Weights of a small transformer language model.
Architecture: RMSNorm before each block, rotary positions.
Training: 87M tokens, 5333 steps.
Each number is 500 + 50 x the weight over its row's rms, rounded and kept within 0 to 999. Layers, rows and columns count from 0. Numbers have three digits each. The size before them is the row's rms in percent of the matrix's.

# layer 5 attention query, 256x128, rms 0.248, rows 124-127, columns 0-127
115:492577469593419484538445555421493532522520410447591436537587580553501496466539490532480481491402532456474436605492515446409484529464451524541428478462490522533409452488389493475463558477491517485517341494465511545519587596525440503525531575531535474417559475518540466489417483548404537472543513539474506524531553559513457527614530466543568495452517520450462429475466482483546546496493
112:503533449551533524483471492556507480551485555428459473470415530515495446429518564434482488508600555568491463495551501344555481447490525491532573427574399507526488503552493514526383519516501545479546516494483553497494467457510568557430549597377560463483437523579442570407608433481470476474509583469544564535466554483450466584461510538466425441524576531445452490534507487496420505488529
115:551439521445445574512420520415427504459538458523488475570497481493547498524507585532552473469346471506569481547524490440512550444510511545554422511529405511481487385538477514533533470468542548516498564487491535522469425556476532546561508419519556518430469513556469564479484567597510503599549479484522474432521429584517503513455401496474581477551425497427487605596491506514585506609489
115:532503404469578511463434533601418477558424487552497446559574460444360502496480501506537493538475539488542497558474499549476517622488567505429465590474475559536484493423565490566527524463544477617550434459524555546430476535420480449461545515459572409579428452517499491522554472551477495530447461458594463525547437449452430486531532552533503455554454509433493463566528520508548557575536
# layer 5 attention key, 256x128, rms 0.261, rows 124-127, columns 0-127
103:480508519530503514500478416554446435470417560446532507574490445479466430463483474600553460453522477542486602584521463565474584526452483496449536478533547502520610545574460550501551436536485530471588482471440525517518524424523536479459449450377477569549450511429554512473509411497432361585490438488552482444516455570498498366570501513482442515500482452538529519461482523528500554564403
115:528375512489504447449616471525463534490528502545494544499571542503524578539539518541481533511456548450407458474440424486534535398521577564473527512522545488497476497476428483451521469511479426489441459524593498434560566564606527448606453516567611484475452486382516526477503484523376579528507485522470495440506443568569467491504555537562533500439513571443545534605435509532469508434478
113:521601510516523429458528613568385508495466546511497481456511433577536480480523497531437494580569441432482470521420555477556477493550515476469504527461519539557590531441505505430558515528479441446604529485494531434556589422436469532434452453519446454576526524491422503546491501529592506446456590479588416465516492497461524476562572465576555551454478454529563387516500596497506498577519
105:570427544510501573428511517553477481532511500478448451537529491618602460476508667449497480521550441524523544468550438562445468421430452527448502511567515473591533470489549488476460586560473413520477489514548424451594447476514553529534498443490476554519441475578487525486537511456444558486466477550450520610486514436455541477548578447448418533519592529486557451456483559462504512494623
# layer 5 attention value, 256x128, rms 0.31, rows 96-102, columns 0-127
098:445466475445467439451517540522514483473515492597542557469495434545445485482489536497526491503450601585507442573448501609502391527510461526426496558498466528504403556562536553400504512471474496490387551475452444492448473384410525413454476510464468528547484437512527453522440484508474488588625483589573548506415444550506490449468502501471452446571555474602520508580452475515508449448471
103:488464469617575526475606469545510440509500517524544557438529446477445506523510479567412500451629503493539425483453401505546521475486443527487464415440533384549537507462462570510480430514573512493599503458527565484443537508520356482568496517522538515584469521559532520570566503558518568433485505580494403532479558544505457474483507482480544515480393430542457519541429493435432500493445
098:423507512450548480546604495566537549547543555454424543446420431487508458456565453494392505499501519437536495478462495497479467557506430559491531517543547517462486535450542581511480524555500611512441525388465436534505540466559502473499570559608498459517515552554423398522415599557525541598522507500483584414473538471506576504530485446503499402576506499461545402539478463497491563578524
098:447486391544510580527450441460564422474457428512451420475452474497514551598428503457519563543504457483486541406536405421564494536510501547537491495455495460495498393544463549517431525382573498500485490552511463464477484485514425414568531503512533556542430466498464531433494549451524486530507544464481461492538575411448509502447511515499439474481343477455388536462501528499602516392510
086:418487531436529413461443449539578503518408415461521547524584523420536520414561472591478534570462449481555540660522554438472389484505519432521483534451486540494562533490563523536503518518505465513344483497459474493352498575440517521574504475513433477477490496502514494502488542527466469541513558489497564450465563454445529523480531512468515537572505470509534488520446433443505631458471
093:549530543531496426468590420572539561523478511502571550510488559613472440545587561518506494544444532527492422463644492468445478550478424522503549468515463456499490519524532462519430485468522590494514477483472580482426490571502594510468428495467529454473450402558465494438506482472618527613421425518465392430567498549453407474451461536521549467511483469514581537467520493579497489488470
087:446521528482551409605482522459586449423566518434435508521510499500539414562452515509507578511589559465512520548451522471529509542619477443559450399536580544513466422588517459540486506610458407483596538489440562464515488542451463526566530507490552554492434537470513497445535468431508505583488526502415525450492451545437490471512526515511576540451513423380542464515541473506435552421511
# layer 5 attention output (transposed), 256x128, rms 0.292, rows 96-102, columns 0-127
097:535484483513394629537397515546535583491442441504523564538481517481532524493409546510527426464593536437516451535561528418411505517425537453445530514511532502522466429564497462508436378488555471452445501556435499534420375446580458485512488519546434493539537600480493483471496587462516495494511424476504466488472495598518508536473495496593485461370547436535528523473488476555481437469449
100:567538493521537400496523479469494517491497561504520582529467558476545521455553507510522548423383576494397559550520534383508456539562514502511521452497487449528477571523527552445488525490568542440520443403467493531488465535548393571491534464485562496478568493523551517494444655536572505462528514540498465601416514456631457454542482512419488512549538426472542537431492562490419534516588
094:486464491451479523542436521521539520424534534510485468530500537539531427468554515515551548573543499508430565475513524481456448449386566467484523512429453449387565502412572524571453534521488421443464445545492397551451522493456475518463504384501478425445579532412468421518415576567451471429510550523510550491530476551598538561517484585453513478448582520465471480378454491524492470396490
100:553524502578402511528582473544570523531504489494436537527488556509483568422435474549506515573471583466489539479481585439543447483480503534502469509436477450546470515519483601555545508549462519428506572541548418514600518430468509533500523490564532594472480550509493530527501535537527503576460504531388486598521623478482476475384509443522531493501372552448411530515643481473554563550521
076:456486459505530493439449480478543591462396498590560498539521549536469548572497406522480433422545411569599514445535499491403444558563517466479592511461530521500545476519533576536462539541496494494575456554564434467398554515490557530448518427487473432529504486438548552428419496578443456473564459448513558508444565475503556525498472425590504618434498457442443519533492507478507483595502
094:444631465429449475543552462557388575504490474465514487476558523504496465476491465535483509455462536567506432541482484546394461477521474506494571496461505560592581572528456516529479464464572465584440556490457519551500456478401583537469461437531465481535542532513465446507630568456449507492525439475526585454418430568444479481477514520386504554485489525567394494605497527501491564447569
087:474473500460510443564585579529485434522483532599501455529459510511420442627471503536535488506460534491437551525439445559466437452457466539515574504425505499535543544503493521470460465598483490493541386558485425432552575379487478450488533508414510438538526561510547536544504450502693549469477505478462449558552472432494514518519479505488498522501500532462519617463509602416512432464514